{
  "num_hidden_layers": 20,
  "num_key_value_heads": 3,
  "intermediate_size": 256,
  "norm": "rmsnorm",
  "init_std_up": 0.0693,
  "learning_rate": 0.00507,
  "weight_decay": 0.1,
  "decay_fraction": 0.946,
  "batch_tokens": [32768, 65536, 131072],
  "dataset": "wikipedia_en"
}
Each number is 500 + 50 x the weight over its row's rms, rounded and kept within 0 to 999. Layers, rows and columns count from 0. Numbers have three digits each. The size before them is the row's rms in percent of the matrix's.

# layer 9 MLP up, 256x64, rms 0.165, rows 0-213, columns 0-63
094:455420439531492503526528491470417416504433560436524463432581448526473442546448583524542400510512610531503493489553503510488393504457510579575513494583435534444556541441544507530455532528523483
092:591442454496489436531422595560566533526486592552558576423469522444476448586454500486513582458482603427508460455503481581501483507504473481484477500581506585576496469563532503501480481534448565
107:534452481554440441463444519537547494553500626456465473422519536543479470498505450572540481596496493557400529528492511475427526468587449477536513587487510538559560477395548470499382527565498484
112:482433477476429447489446536515523530484522591597555416504546480535486450631504504501551531526425553571474526592479474559450426560496504509567433464525461581468580461511555488464474507549570437
082:504417458441521437583487519497532473556518529439470527464535430453497516563516568418464455612416545504486501473404479464552443616521420441472508542474526472539491514434495470484491544516629540
091:508535444422475461605502422476461577503485519546548444588506570508477476592513502532502551472449491469450461530427584466435494506546462507511652443461447417491523522506590474457431542516491523
080:585468473471510481464569571454490481536595494520542554554498458422465521551539609398606502437499537507524519513533448498548450523545566534492439432475457559502472519396470447434456442536507422
081:529435513492489426445506487625426582504566472526491542429513473482530505507499607527556431483433419545543422530468459435499530499608477565574549446411504488495496540429540484486498469585512478
104:652516529433464465509478482521480472554521444569472463514478505515497470469482621517462498555448455445437480623558479487490483492584592460588537473540490508619548543460564461495503520521557507
104:442491474487378434478484490467517576638516540559464497510591481504516468498478490489561459448458458538537389500562453475506511531496407551545457537417395586570543440516538474472523490508522467
091:461537432536436483539552432474581549519413599542478558471492513467504491508522515475419479519449524509487608540545599584504409453599501479501563476466488512477568400515532448436525540521428523
097:530436433559459410463486616528476498587548521476601560490524511572489454557520511536578475471432531583549544565452481467510551540501477554464496617473511529483608483501529437515457504501474420
106:496527472457394460554480445499428394470515539483603590511541436454503444555506595536447469507504568532436514446531571455475451536536555550571434500577498460482551541524583529438465484521507442
085:446480458540512479480493562453449494602472493564461504453567486491534520452605594435571463491462477390519449458531582548436456535577477520480482551512472575534480481512513443647454488503513447
109:514469468563407463455613500506455496458500552588514488498518564436510443476544437447542484471430490475447475509535507536407470465588507526585519573501503638523550476416554480511458568519569458
105:543381454450436457553523517456438590531446437475526581518480502530471405490443509438592537477461557521538505475545447479444450467517498490502477580601475430546509522516519499517376521512581452
095:609466456579528424502521445528517476496554535502553510463481569506482366467494558608550444485479511467515528464596528406450462603517515487562570546468534574504482542507506493578512489462440554
089:590472452535467379462485495463555479482477568551587553444507489374522478539458488472571495550516501450517544551503488494474524435525503491581352485457568549482545484380521476464519531450502518
082:415484525472521497490545571559499493512536457485556502474506513501453424508630577547452415558470514477474495584504581585530463471606528478553513484462509487592540566412536467485526450410425469
082:479484560483509505519537574537470538598556509557469509441583510401431520442575482476526523568522498489351489376550482455471523529537511499534545569449436514553508553430555559487439449493474502
115:567439481426480400486491406576449466505516476503535415485531416542389481446491462486561456484473524479493452531534619519422480602486514557512463538494536499549558462489545491478407473517409524
103:477453416467475441528540509542504539500516543571553504434498482548474445585469482465531522474319448433528502511577489599459478484537544515531405463573555474522534468418525511465463496554583472
134:456469451467469474498551463492499541497501466510499556445507411459459401615584506449496506465440470417445473585537570573390494479548495552513510491570428542520504547535488539491533590422439573
094:466515437473384530512528500446459577539569560534534464410575583476434445583556504567500539543480566506426483460535494482461479456533596478484487476475382584471506564485536511502538446446473452
102:542509541492473500654521410494435530518517573610527508485520530456401444470504519492487470514509537482498522522483461566539518538563578461537599452466422578491520552589527568402489533454519491
095:527476481568464456511468577505565468590532531502540509507521572559488439573500459435449616598453493508570496574480471599413365531497526541558444509437488534457488466492506536478458482481536555
105:476459512474399472502544509538483528573432530607522547435488516387518454492516492402517430484472528548393537492607563560445552521558542548449543489552447478539464470539537539497432474422525530
091:572431508498518492484515455429506515493512538547409443515537501476495469497446544459539383500445458497471547578531617579552504462517500562545456407484467528517491471375509440508549482624551547
099:538467493497472535486591576436541434534533511521446507426490443454438405470602431453455475481468432450499410518578494515401451478554500492515506583555509539477449544424532554524471445402485522
118:450455503507430443522523541482504426492485509507432523504497426465453434585539556469581401551504499551526502540514472462542377523493522446518547521518563499642440518514529548572447537379525478
038:566447449471470427596511507448478419523437576528622497444518479419405416514553505400512462533432458510458487498574540510459516500579488550491492551483461538562497474416598532519486510496488477
107:578423453462480481569508514523537503441531520589530482457546499470379429599515530473489415467506557476480467508478609553391494575560569560440522518553475518537481460530527584483494443507536451
095:520465327470427437509454491473486483626502525519577501417560430535551485521518493556513524542462524548521430563443448520469468444507494488544562606492517510524582509463531428484513575501519547
106:480430492471509445525463530446520568539460513605490510473662516511406516475457445529549480495449462550467438563457508427422466577524516505512460531414494582608552465526502423503464505505550480
099:503500543422461484513530420537500436631574505505521469511567450440511466488471585492502541451414456431479478535495471473453513552553543560526590471420531545614503549505561471496511577534496607
097:553505464489426460560474476460493421459529551457528525517546458481426467560570427537465323604507595446494512487534592440554434506502530514534487561479473488483569515483581483468507516494560507
114:612442453484451412538477568515460476651472520509597472529540503490500476460572510532562475486391510480530426510532509508552449516508487461573472615438470516475540504476522447491493541597444478
113:485422368484492494531481560448459493616388565619511473455553538524458429534472506471558424525474555504521441426468478483538488547457554561484454497495445497523552430501514493396513518541531517
107:544438475525502508586597531547615396589406560510484485467476551508421459428498526482554516501522414492531501543561554499453515512509509561571543477505413473578558533445529517455525480538571552
096:591503345470494431510524580467532565474567534477525489435434539507424444511486575504519429506479473439498510509555551574497451565468526513456506509561429502486554496537442509550480626445484568
102:494413467521518474479469541489577407611460505564536432413497524434524516525493522420572449586451522470481493471502512490436421527512546583502484471529533525464497501415493503621402598517500526
090:437454531437490466528507551486516591556526593460593468447462501434430464502505545504547536501495556500536467543534473563489485606545464539450561569449491505594464597564543443491493564440597459
079:542507517464526504490560565460445447514528550592504468506514448539449468491504550432552366488405425496454455484457444576495472439517480447584538478431482470538496492573585481593414487516570446
088:471494460561451498442428508526365518533427448548534493484523476524503383527565499557464540486508464452506450574478528479517473577530611497494502531513528569488441550529567478548462620484612520
118:454449536512451478525574457530471414595478487488553430487490512518435411499447560547530559540519455471381504499437543540550488546529558499490479551475439601487562569451549455575438586483463556
084:506512531474465485597536522582462413489466542530431449472526523469433490579491457545490533490481484474430442506513480436408477528567606535552488566504390497587490482523536500430545456447584601
092:537459509525492496608579574462464494554510590457503538395460517546477495501543560485579568571485527472385456510420472455524443607539459515483445483480552435537513462405540577451489514508500481
099:467480453468491443570444557480526410528485502491592598502540504534438491579581401517426470511407535453505489460550472468558466474511511586465445556501499497553566534530547490422464589525602506
114:537529443444473449485446525460499441445500600528533528465548466395440508592537461538557399512414499442520412547480546497472545540545528574494485447405483564454486534515572468432435517443518450
099:479479446469477482465493593460589447492443446512515416505458473490438448524450510522507461517464531577399467516481505498437373504541602484491401470398524540498561558518544457520408574490545521
100:580468438501487472496519516550521460552445544561419570473511390501443468495624500398495563467454574406452551484551520436522505442564602458466547466462526517544541555537510488461553500483459534
094:559426465503519486507485488579473498536553538493535464502426406476482524534478610526638519564496409507524565561550489531483481601562522466517414589429470546572496480481530527510489563506584480
091:484480506583481445507432502551533497467511497633532574441630479495486483499493408508472508479501487531561504578545551493512344465543506486461533547510465581533512426527581581498532517465431502
087:519503432595508549632503473478431456573483547517477513489526420492386512522621524497563494571494534481500470524491487436523414571577474549480513519448516510479450428413530479494477544476565420
095:475467479472526396566554564528548544508457559503589482499504530462543468473488537475484502612543483521545406542560485566496375482476587496512589521493503545572465577471587481473425573494541548
094:501491446505504486488446445493521486534467548494517617532504548519350399540547470459563544495475487461537501446501553502491414536576503465531539592592497505482509536540527615441445459425417489
088:503431563498526465506533573565529492494426525521529431537470527474420470477529583538519440460445499455560389538436553426479525655553479541487553482414538542534497548490507611493518483450461508
115:554496438507476494541524410490442544502583576609511402485429434428476459506517537420493524602480459500439445465462562509439525508587543498533410584535460521483515524446489458468491498441416484
105:537480440598527438464583465457379475509549501507417538498540556474409458589479572490490539556524549528410495447520522560482498484507572494477466542603490532529484581495539588513518594544475517
103:497526555532456492626562459406516465444517562529567505444428543557471416526480547533489495620452452484456573541526544588432404518492484524515491504510472499543526492423525589510415493483549535
114:514482483491368479597555524513494509486470535600595469434541558437450435557531522532553515466482468478550476447482506520394528485523473535437540485489465491499420415530603523461527595550532429
103:602482497438443525578520559486529541449550551492489540459528496396435457596588455451537465470479423485470461514504450428405503507545575478585569523550483495493558604522518548455499514513508577
089:510430487483444521603552492415504455590565449508505550385522511434506452476604583492476513488515457500520497474462429515529461451509524525559566456466503595467601535435489436617489494502495499
109:545450500412485469432534503518471523529389481492575467520551404472475467556443623502522467497400554511459400543522496511433443499513541532541448423571494583530583516478521490541481533536582529
090:468456434479495489442559531589468456583472620445453535419566488468497507576445458567532578566470399485501463548499562467536475543501511581394524541457480502446571526520525527556513454449500543
086:584367502470529467543458501560500465491515571562472470514411415499451423461492495498568495519445464495535481526416528536441501602533529453553497503436628467484533465500535569540429460443446543
095:580456543560514484448558560476564514523502496516479445420603477489434515500523533542511446452446394533462479564475536528518456470543453510579532541565460501594461443502515572454373508572478585
081:582428480555422470533577452533407556514551553508449415465486449347478516516446522550475436477441509476547463562451439571495475512481475551486466444534509469548499576546574491519567541544455524
089:607495460520450419471531459532472591503502520498461423500492502410473516562518530536509550496508536623510387552511450570449523571538497465572462578429505545467573490465594435546487455547486491
099:598465409424516446559566511490559504465500549474477580518572434520455471604493567512627526449478458475452512558533538577515572513551464550470437558513521559441546491514544414477494519557515503
094:577490555500464492483462486496544479486497551619603415493562542547385499578470454566514495493435526572547522479609535510468460489562467562463495463465525554505617496500539516541533585473462550
104:431484581487429450518517492480477480510461491460447450510487422461446403490537516558606520496427471507497514574485447524564449567525479453474402505505457577604616474515504521460452562403524454
113:489466530523479514545462552517565499539511515515491533475546466461415417488574507487514430576435470451452430496484538422388480518496521406569421551495428533545550621504546564577495439523572531
096:581442472593522467491524475512494466480493508515635589392572566496473449554516488546529516452493517502523541470547456476502408511552502558595452558478481605602599534520519519535503542524522511
120:517490504488404479531498457527414472504543474554524506498469476446431472562515451579530417490451440581414457583601559500395532485524487525544496474435487509557535593521547471522493497469623570
090:496480506493544424518553486510511554589532614508476495449466429444540493529450549536518453480455514421449522475453484538533504440566626579537459430433554524506480448459580592459478525593471438
088:505381413529435449514504513520464588530411566558518489367464564520498443448467492579611505521541505487486480546572439531445535459558514500493490511540483520523536497480516413416522527461525586
081:570514474357471448539606416560493466501480509422490400454529491540542506455552550464528508536439434505432384523450542540467470464532518483451481510559490514524573511484496511513554497516598590
109:484423471548390545564546606458620579516460482504539529541515511412473426516561507529570563536444473485495496477450498486469518470498605486562439494479471470495552465421566584583497473475501528
091:530476493471512500497527449608402500504577495590505497522454459403456431500553458516495459438473405493389440561534523465530512514586587468551516534501495496505511521454579556508531542371557502
116:570529450585455503549546443539576422609542537465538461467496517484433423502543525559518473608520550531475540491552563514525467459611501491481449532465413545489576558414519514544452577490479495
107:460462394481506466489601494485458414559429521493486472477558532493494464530614587525577468480485448540533552509563572548421513483490410534539522458566447548436538488438499505540430480519470607
091:515534478518471431458462565523479522510430539497583469456493389502442466521470501496585517579430532540494533588384446504472503447532516520534500484450452523492585448474589460429347501521514464
104:553523368395457441532480481456480478514402498508524495553499499387505463534543454458489506489469501492454540468581484468438421457511526538545544626552547509472438582527553557438451536460437508
045:571406465558431409500506513446459428564446520534542425423539522459404464548579542552557425557383439532444459545531545539503456510553522541487483469501453540548514491427566528493502500463467499
096:495413528457471434457448470482549499497439482586564551474478488539469459584503525452550597531554561533479457587566599579510413459548475439574450498424484531502549487416570449495514514462464484
119:499441414473502430602476490513519438492481505558517526436604538426487456446506623443483403498504479578479530537573497586500469506500521558499544514518387501551568594530497472498438525485505557
116:599495483494436416561447619476551449504486519510549568473554476533475475473480487592493518527524521564515436444508512501469413579523446485382419604491532473495556543468564548455502482461495419
041:528429480536467477537519463439482492533420572561594528461540506454443449570574478499573466548415540533502505558552544541449492566586467497540483499530440613618493502478575531521397499500483516
090:504466467482473445465568546519466358493513562494511571522554477496515492517493549582466516528490420498500503581495601490475422566516462602534573617444554569537461526490556456601538485520505478
107:475477460444516445522532554495553536568480479558523508476487559510406363477601488556548507513435534447453368449486511529550531526479569458489472527445444616531528591468494469564506551477474477
104:560472421413469428394571435523451471502527564506443451535496476492480467480470569541491488442453438556501442648518575587464498473550467456509453418507484538493564563494557473491533490511576529
091:485487416436492492464537460537554472547567517558496613498532454406365503424538494495553461495513569576478462507546530578521490452553503483497547425456549507529488508438490579534520610527510592
124:537409415513518452471522561509465498544472467526501533493489555470459426482569504507507487540398536449412397453558549584476569571505493448415566474492456519551489519436561573531418469423520556
098:532497471476484515506493473547555547531512505523486485488493416450490409510518537493473352542483500624400350477503455474482476504526450573499524433513449615534528540484543481586492568475517538
087:432484539497525467459505510511441461510528516534509518484561545501492450525441436430455482521428476443462469537570460570521516514508580565464425445438482499522562664516513422391436564579562504
101:520439430527480529497595530461421494511524549587609510423541488408462516479554435536534449479487432545478474498541549610462480497544519516566410455461419540480570462455528464447569550528554517
099:471435495547495422436484512481391508522496532525570531489579453530506498489526535512569580502407607499495448475606476519463522555556434477465471597506516436489462605555512476467474510515599422
101:499502586534363503603511540515513465453454484490459439485494503485491478518620511452489406532503412529507581537458446407445527514552496531503502447483542448532424548550499457491459544466489631
105:431422553486436435592497555511411537475471472580537445479626484480481498479508494497529432505468446578464467444520558472584531557460523552508476617515444586523603525482521544526550506482529485
108:545500501461414426599551590500574597492498537512464439427613512438523492561546517483584505505455530456511543486470421530511435503546533498500472457592516554508500508444507535482572480525632499
088:443464507361456469496500557377565544562435499569516488430524534459503513484480514523522476563455494526497552410580452565568513500490600557522515511578534583542435530435486538543477524559461485
108:577428494587510429503488582518533526516539549568528474493548452516487436514520505437534439492343438492519502538575544470449496606562471509469464559530502514574566456481517571514392484484473560
088:479414540531480511456485600409517501560480480503467475446583565544447474505473503617499530534486529580522506400490458527452399473534509503485550531528552547483535507384527609502413557548535502
095:584479474557489468494523419533512561543542577458512495459537541489424430575514509504579543435444544582512460474554494560504513556503542450596498627469580550448571492473551525456395510479464491
098:424471470584485447446505514550509566482465492450533427396502482491420466556464529529560473513365465480532477571448513585453530494571491471553512527414518525573517467418588547448431478545527473
106:611515438496496459568496472505536551577520472513501516478594487504500461548532490516466441480470581471471436477533604499542443538542585500525624542534524569455543587561519562519454476564454608
102:511480385580413494570566595449465510506474480496542453516509545467471471474496540598496498542526490519454525452481581488487532536575603473474518579568501585542498564511595493443476616533513471
098:550555499488453454481567506501491536475490580513520456429594530403522385471541550512546514477471507435465410532540493472428546529548548514488521525499349507492479440361523518533476451467460545
118:515429466511356468513464536453458502475508498537576534500589497527447472535557622465454461456387528538467528599541485437394513533531537508595491541514485512472512615469487470472516497521491534
038:492437464493448450521525524477464500573523526504563475440591474425434459573541503493587431541392475503526446523609519513438458533569562530529486525551427601545531500436574569521468542473529547
108:483492398467492489624471564428449529488512510561542483468489531405377454471496484504627546507495553491495404535485472516451467535495506453402488509463534551505538597566530502444472555555542526
090:436404478462433501457435536403467445509574546527530446509502490494493420549476542508507494553521514555552569427492532579403418538513553493562563553439498474441537591567496513446515567532482418
080:564523575414430463533532513586515498528476472500379405526503562506476464508485629529541561564486511453560463485485519471516410447552605457601545447500451545434475547459524528501487495523516518
137:436479503594491509556537445476469502597542481597502474523539463468453474544521484513550465553451498601449461469513513487414469590517570491558555538483469514528459514368499463465424598413553544
112:507494474550447476561603453526566564503438560483532458462550392527474460474555550406495432459464482533518472556628549461552432508493500586507433464458398458465493479459547514492413530522485521
094:551474465546480523493550568459589556567539503527536594516513486398476466476529464529510506580456560528474562449469362590495439486510503567519504509498449498624604514432526486461517447523471545
116:471454478491448458585598478453530504523419517575569480488465423497527485539484575478560482435430474539420484471581562548416419534470507567477469455574491454520600473496500564482410479512461564
094:517459399508417408471426466507534442589553562590523507395559415534498492514520469551470460532526531539507437493435459561453515474498508521441405580539469493487545425500563425471458549545506499
101:451434424437446431611473419452572471467535591530577482506498538482485440529470573551517536508484517449487507510557494572522430500458452437487544504469573514565557544527601507528386484444538515
092:515512539459463483479471424475478425531518509552523473502489434512354531532589534408521501529514590521486493486473534511452455601496605552616504489550486477492514541417507534606472531479585455
108:449371552589456421521517556539466582516523478592417529435608438540463427511541519513473498472435536490489501493474443529439519488522464480518446524567511611568546437508497468445543531438487501
095:514417445477434466525467516623498556504439517534508390498469480506455490518440421464580452520448488404577458513473573499428408602539524457501528507490569483482462460432577469505573529526523508
122:558410490615440490561613527523431480597454529506501566462504500489468485497429527476494456606492533550423564497526540582525457570572582517552457492517466436498484534483515516514448544550491585
088:560438490469535438492592475472588547536519552546501521444486503536496471447592565562561562539456514570452519470453431449488461548564532563531459457506464555573428591505514456386499455539573471
085:531499451487539510512518410506498454541615564502520496398483488553448444507582548541453516475525459494447567493552448484462514486520432571545483496520450444636633549554551576538460477491495548
096:476436452487448436477489519548538493521546579564572423487501557456395471560475592522523490479519409485530491447452595613494493538576498612479539508471466515524472539523532585529417450474526543
112:498459405432432448613445431502463393489464517470504397529450438516497415502504568505500519548462560468480516499577518478443498526535489482579554554511500485565526520517488459405369506483516558
089:537424433496449456539513474490472442516466624516583569421543490472509467559524515509550556604464493480507519572452477441505445435495611508564477474410527509486583433445549517455420525464532463
098:476538406446557420604475508547465454463455563517488522415510448470404490523465435560526448534439533538480505551510496487539411483490593495496563507545469523453612494484525478578381490443526465
102:559483563507452420536615471535443544518383600567531505485460498492466509498551492453537474529442424575508468561525477476551504435571515477573536470568423435487545600525505538525511493443582516
129:538410502491413474536448547510467558486462557527552430495576406428516455577526508517532544526374551537503509547535505578488444652512496546492497588527449470499574525495520476455505527527559471
089:598429502545499454493562517565520518514457450471492503435534399449499527467463577497446524523456412487410428488504505406583461579555475464560438468471491521540550479421524598532421495545533548
116:582398424560486504542517564493399545539456542535484496479425495382446447512459440569531535484438475485456494581531451529531447542488586578543572472471453515490499554511572564567499470518450533
090:526537494431467517553567508501541418524510479594475541477539546432463434568606571598527474434482517488480435489524477540460484438530571524520549425430519482515536574504579472358491516444486483
097:413503503391479451463511494480480523446547589503523579477607526473499496526474558453472557518459512466498497430500516564451434557537523597537614500632511544531509538479595485542560533477447532
128:517470423506462503500557473492570507504412546491585493469505444513524479501482480419534539508465503530438424510621592604514457572564506499529448571482435505472546558502521610606439479534443521
105:518465533545440412490514509525481460594532583479516468499559466530418517509488396537638471578482551556459532456581508514477452488519453533547475569512518543558559505458537550461392463446463421
091:520466392564506496610477562527578473569516532525526493447468434479464502577532435458555540490497494510544454470514570500569334534508526543482424448499538509444496501499508583488440519389488522
108:509475533544501448514525583399595500566551531516559505460451514429487502468509560580534467529517459589490515461509558570520452488548541511527379452502422543538509487392513495577546596562542547
113:554439538548419501499564499516424475522565512518510571449483489448405511428602504590534526502434439580442453506451473523432518481505461479609557488566489517530551581511552582514429553449491511
101:542527550548455484491575612410454506505507531490508569373539558507475446601501469545546489609476522572495501571491506466476436532526470535490421545438480536447484495427549528545520512576581551
100:533542362524515483594436521497521536547524550566518521423544490485483477469488616484552482557434496426408457458540483487468527612499491569406510469491476525498476513400501448427470533505576480
105:490496476541519488477484516494545489526466497535486491387582462417483492577486500535553603544478471510400511441589510505478446578539462611459511395389480479582529522499522604452496496436481494
096:474395502516496483509452426401376459479531516480537471512496522526506429548487581477496545490375571574511509585535572429429481549604524586533497514510463516547452519473499449471437540511467487
099:517512481453487424467524551500495563451466517539444534419487477454487495606475519475627417486474467466445453625545503557531521577558513497460467414486516513514524465485539523578395477540412425
106:588485528502442468548474473510459583597516546556570414468532404491431477529506477481543533475445455425483408490466567519423455559488523559561496600446456495518555455463517613542547484522472488
098:449471442469425481475524615437509465565450499508600496472516504520495476584421466457528500528443591545454531504569585482511462481487533529474363419517440546526468567522454555506449565533437473
114:502430438516478408507519509440472397596486517546488470533557492505421473472484484457546411533473486571513446468555558433509449530481473582553545523487466673524459481504499598501482498490561552
119:569527530517387483477579494467480585558513593578503452454527537407413451479608553501600482504510422469503491443535459496509480508554503458495555571505481493518485540479538555435528485392538443
085:553407496463487513518509473421537563559477519561459479488479355430475474446483487397510546438467430526527395490510506533505425442553570546503457498560564537517528590538499528482554488559510411
107:579498467482447473581502450506448479459456512545492479477511473458509501606565575475498492492401414506481453562466588465497563546524555596478480461550444585541442540529527509539395595416511487
083:543506512453439467554453526448544581536554516533497445467564513475392505486611562517465546550526562507460469477496517538600512513494583540522520518425541518577568531547496611555509393466425472
099:530489508470473409608477461538473468470466605533544483553583436531447450505483536514512467501375514535523518538519460555438438627535456465578533506540510476421599448485510464456483426494496554
074:555487553438512463540436393523532495523599469555451579479529568524571540502425582482479520484433437458467542475523437448501563519556508562619509509457545526516533491441538473501428468521611448
112:485449544449477489510468460508432433574420565507502476475498453455484462487460526453537370429457473608482481554563444512490387560513507540506551540482396590448557478469517515507510530537605527
104:473429421591500413456541507537519506594465531517576441501522317520469483538523507495547446497493410515495457516462508466495503447519452494505557556432424521556595498438488542467473436450524520
115:478374465441551451556510566415504513524473545586578560463519514404476482517470471581557525525476539443516543455485493450440505482503530532531517535596512583504465496468560503440465614461607495
107:432491410561476533517539435415451533560486505536550552499595443405456438513470522434498537537528436518516523496551452575459458480571560518574541463437485530422578452496574533431480535518411497
090:491430514575388505427589506480375555592537435519520538463526491503496467492547550583546482581505557484406568476512488533474505488561596470519507475513544531435531555481563521565573442511496520
093:449528555482437487509440464585488556482501509482497440393528451469479445565455513488573525480482643479530524502548461547445544502566515614546564490417550539498553447469575466485528550528440587
094:587528537546414533588469457543456564530408494526423538492558424427463473559600518430518487496476383500469469581481456473517521491565521519444482568472438495541501457535532576483467504445498587
106:486502496517401477550540441563471440525525487454444399476528469513364420502479542517519382591471460469495465555414526515444499568478502435534563496447498446496473551423538488523474494546398507
113:495471514586517408534510562503502506510524505486541470447543403495510491453565588357473415489488482544399500502567447561526469508538612496499526506481507538556477478397530571513447573527431468
086:504450484360472498575551508523565466544584494588498538439444457524497460454413558490531422545480508449518448558481510477535487484547549455581487542508473609538595489463532586455532537533566462
100:465433451470504419583462448530539556539399552503460525367466447526484469470509481504478550478387571503532454509528483533383517573596466537475552515571455463510483516536527458505458490467500595
096:500389522442480532590464570528515401517535516597525455454517507463485517517498545450577515476473496594550443469432480543477408533534607503481404462471485589552495553520532526415476534500569478
107:524427478445444520525476556517567535538410605570514387429576434478420483492484560456481507529449585462550438496470525569533498540551514566444522469567518536501466540537504565513505510493422402
105:504402529472464462529526519507520572541436489563582518490563488451464463486505491405528483456469455520550534533486480484466534573475582607457478610481478554610473470527537458371522536527481404
100:496448469520493498514482528489485448553508519487473584431593459398450451532459447442444483485542486484546501529593566492497409514570548516529473486412420602478490517497571594397525507507427575
085:526488438515384523441475487569496504580444511522511469524506453434422469492584522442584494580534426506527544515584447554548473492565453489521497533573512488501517606565577509444428528430586503
102:547484446413460425621523527485522470596512527500594541456463481526495477553577507568491426607460488455487540557532541509570516463541506532508549530512541545650542488437530493474501546523562542
112:568505452468432393525504504525515515520446524571472522477556478416459504456632476430551469508472423541473417548542562439417563548528506561540461462532410475533545502489448513582530470447428489
080:515437536447543407461500518565515531558488553518384565456553454477466491497445606496555451537494521490473420496554476477590459536510492538504527542400438523596479515410469497436559529433577471
095:587521488491446404667461436542500506527568483484597486522586503442516472618496582508471487490463537503452489546492521562522505498548490528457499536493515520527541537512486534465355491520511584
107:522389447459496515596490420498447511544582527528538466442507505410384448538521548488525512451506470555531460562485531497462435559509373486479447465467562521456556577505562445481497566475573515
100:486482470609435425442482534484467574628559473508516557406553474449533462634520555603545586530434511517485541487472496557512505470546507488553432576517459509506515493454522446503566517526527509
047:527439405484467434521558548413464513550565553506502485411563492487421412544558497522577473584396481494432483507555546482502488559565544575527518581560459527581507490488529489544421525444500489
092:461500414500428419482442458505393561517431529538619481531469542446480513554430443518604535571463547613541499546471509507498466476563447519563451484477461541524549515493576462490404514501520529
087:655510454434429469519496562527523565494520506514518511490514429427402518549435526449465473397516507480462444553532510478459529548513553496494552552437485464573556487488575469469588464390516554
095:553534450518441506439528480498488585534525516504476462577516410397479464554511580560554489470534499500491457549478532466424474583532516492569469559529459621584481565460581604516534482439569500
114:485408552500495424534480518515459491601484486551491467511654524533394445473544494519534444481429564517514399482519552495480449562555492478564568493449469559472599562528489452543461519525433470
105:505485452485465446604483471543500558576549515604506406524541462536445493531527503495578504435440461658507531490493420540519444642500509453475489485485468510512462491483496473456448560438485573
097:616504492476422367505518469485499504478455581541550437436560445438508470506487506497587529565498521503484488598461495512478437486500533480603510490403526599525590431454528477458469452454481461
113:497439454544378459461500503448431527495477429560551567424569504435544399529491474497498430458518522488448558462455537547462506512540598422476558527582436500565546554498512436518550587479480466
108:513478503574444503504588567462509456525484524503476561435456537507487468550538483536505527635510536456413579560483619570500453506604573468484514498524548517573477534413554492539441570563532514
092:491455397560464517483535524413397494538520522474522510494449424541507455456533445491556485545416528632433429399576504552506529560572534504408526466473541460458537568496514476474527514534569500
085:528468454505490416472551495551514587606447549470470535411481487434481440476472472553541514514476435527545511538522481436413541536562498573554500597522547510597455497375469449542459484578492451
094:512418466480477466457481550514520480574515485601569453453468551509461478520523465544483449438465512402560452490597612625458358506537543572534514531450489519504457534532502454480536530518449521
088:482492517519518499478506398460479446572453559485564444471584442478530461554454518438535515499486442491461472548435554533440429479631578502460541575476405530503548593508502529504473402443468569
138:463444489491466484527612493408452521536495562573560546485466509406524462524542511599531563477396519518478435555549596447488489473556468547499566480604562515449573572474542483432496509466475490
092:559436505462517469563431488383459582468465539469488504485503542499545433667570501510542468520424566508510462592492494488455483546566562540522546541466474461453516438467562466458499584431476519
100:472508552587479495598507581522418401527501509571492543448482554427404473536505535584477506498398421494453406489459517483465542479493633524531519440525495503491526582475544448514478494530482439
123:506463447495449482541465431549463472480393530541508462488561578510491398517607566479506545518481582481463447415603591503483457574504572525564442515537491486569480589538551527433465490467501505
093:604424496456498493444556485446517550505536554632507540435542491505379482471523535553502580469539545544489418510465442407503420527566567518519484524500418501564577536506546535455468471537543483
092:508428505562486537538516539498545385518513489521530484440534500432470496513657492388555514588517492506378509468580503522460385507513519524508469552494475524512467426481516482511515594406494517
097:474522483495473542508565462415585492588503502503508555449550557481444480442576571528551372503461517494495446507530535435447507544536573561528572498501394553495518537476589463479398473405495514
088:590455499481496420506536559634482556515552522527502484520568398494494506455551556471506470583455496459385454484497494444494554565485480520553402473483454508586477613448493556487504456550498554
116:522487490530463507496611540531417422509584465534545459417505579496441471530611568438502467576475422524487480546526543508457544446522577597522455471454368526526527547506529548509499521536512547
115:538469481513423500453454553469517526485304532574596451480529463480412477563537471498571414515494541496546465490485488487465488529576448561525513484460499448423462456452590556491534528550461476
095:482525507477518433448464476598485484529572514515582499485515404426449461543437530497504376507457428589503413508577579460416427496528529515467539474502530493504492453416517571546513554411528535
111:426488515518485513511578465413551537551536556578584464434426472452472474418597515443514494509489523563436488492571646520484561573530583506492513564493462493543486540488562595527478487531489531
121:517386508549498454527590509545475499513514492542560502461476488513488458509508600529493465517537504537447523460537446528460431558517535645565471421425423516488570490410517619549428522527465547
105:568471441510442480579472502476493481542405509593442506524513420403516438505529474449472469412508446536508409482498519566470467517543594525488548599626527549506543508545544514495458505439495588
102:447442400424447456526504478448517551543470492520551542516478467513411454535524530419526478464499454593472464437554631516545532446494547481400549574547536512591508529522491497570522545419438515
115:561489495523400424560521555450413429535556548473547515484497471435494479517575546584486487548508536476528540537575564430499430563493573575479448513491446446523590540509598456465494532398495507
097:532480469551447436493543528540551451467497538538559405484535513515513506634503533425569503548532538481411408467423546479521550532539497483522509420473384557487554537464570509422562451477574491
109:546440508525437446497557550395531584478444537583511440469482505479460522485489464476496485486527537458414489479535512564527431576505473547555534474505511650472482562518519655465490573469554477
103:522525415464435402540588475508481522552463545574495478392586504520496482486492485557498433524463488520454556494562531499493462645543471542565477488589510620603528483498514463495538525528451520
110:529456519506491507525464452554420541515494534586480539442579567439438486590495459513528506486450456453400486425518585490483460507572551555549598540566431542574484603474549541531448486545443495
098:514462462419525403493535479537525554546550558491463551498572525495512517479492658527577591442462537454549464456457489480568518492542537573485471491429463561504482487526528471484456504618535382
113:445508472473501467439551539461461476547515626521521552505473463480493492543458441511481571485491441529472551427534519536506424481582526577449563508551510551513507462479519680481480566488409599
128:570472409597508434544584492503470460584411576555538533480502439505473411519566462469482464452471445495483475561500557520529491469547573557452539569418406531575507553466501465552489425517529507
091:517420501434500531530464422467521490546551506499599456529537403406490480511562498525522479475472516557481357531449490548464551486543586519569413579492454473467466603527554546523532521515540576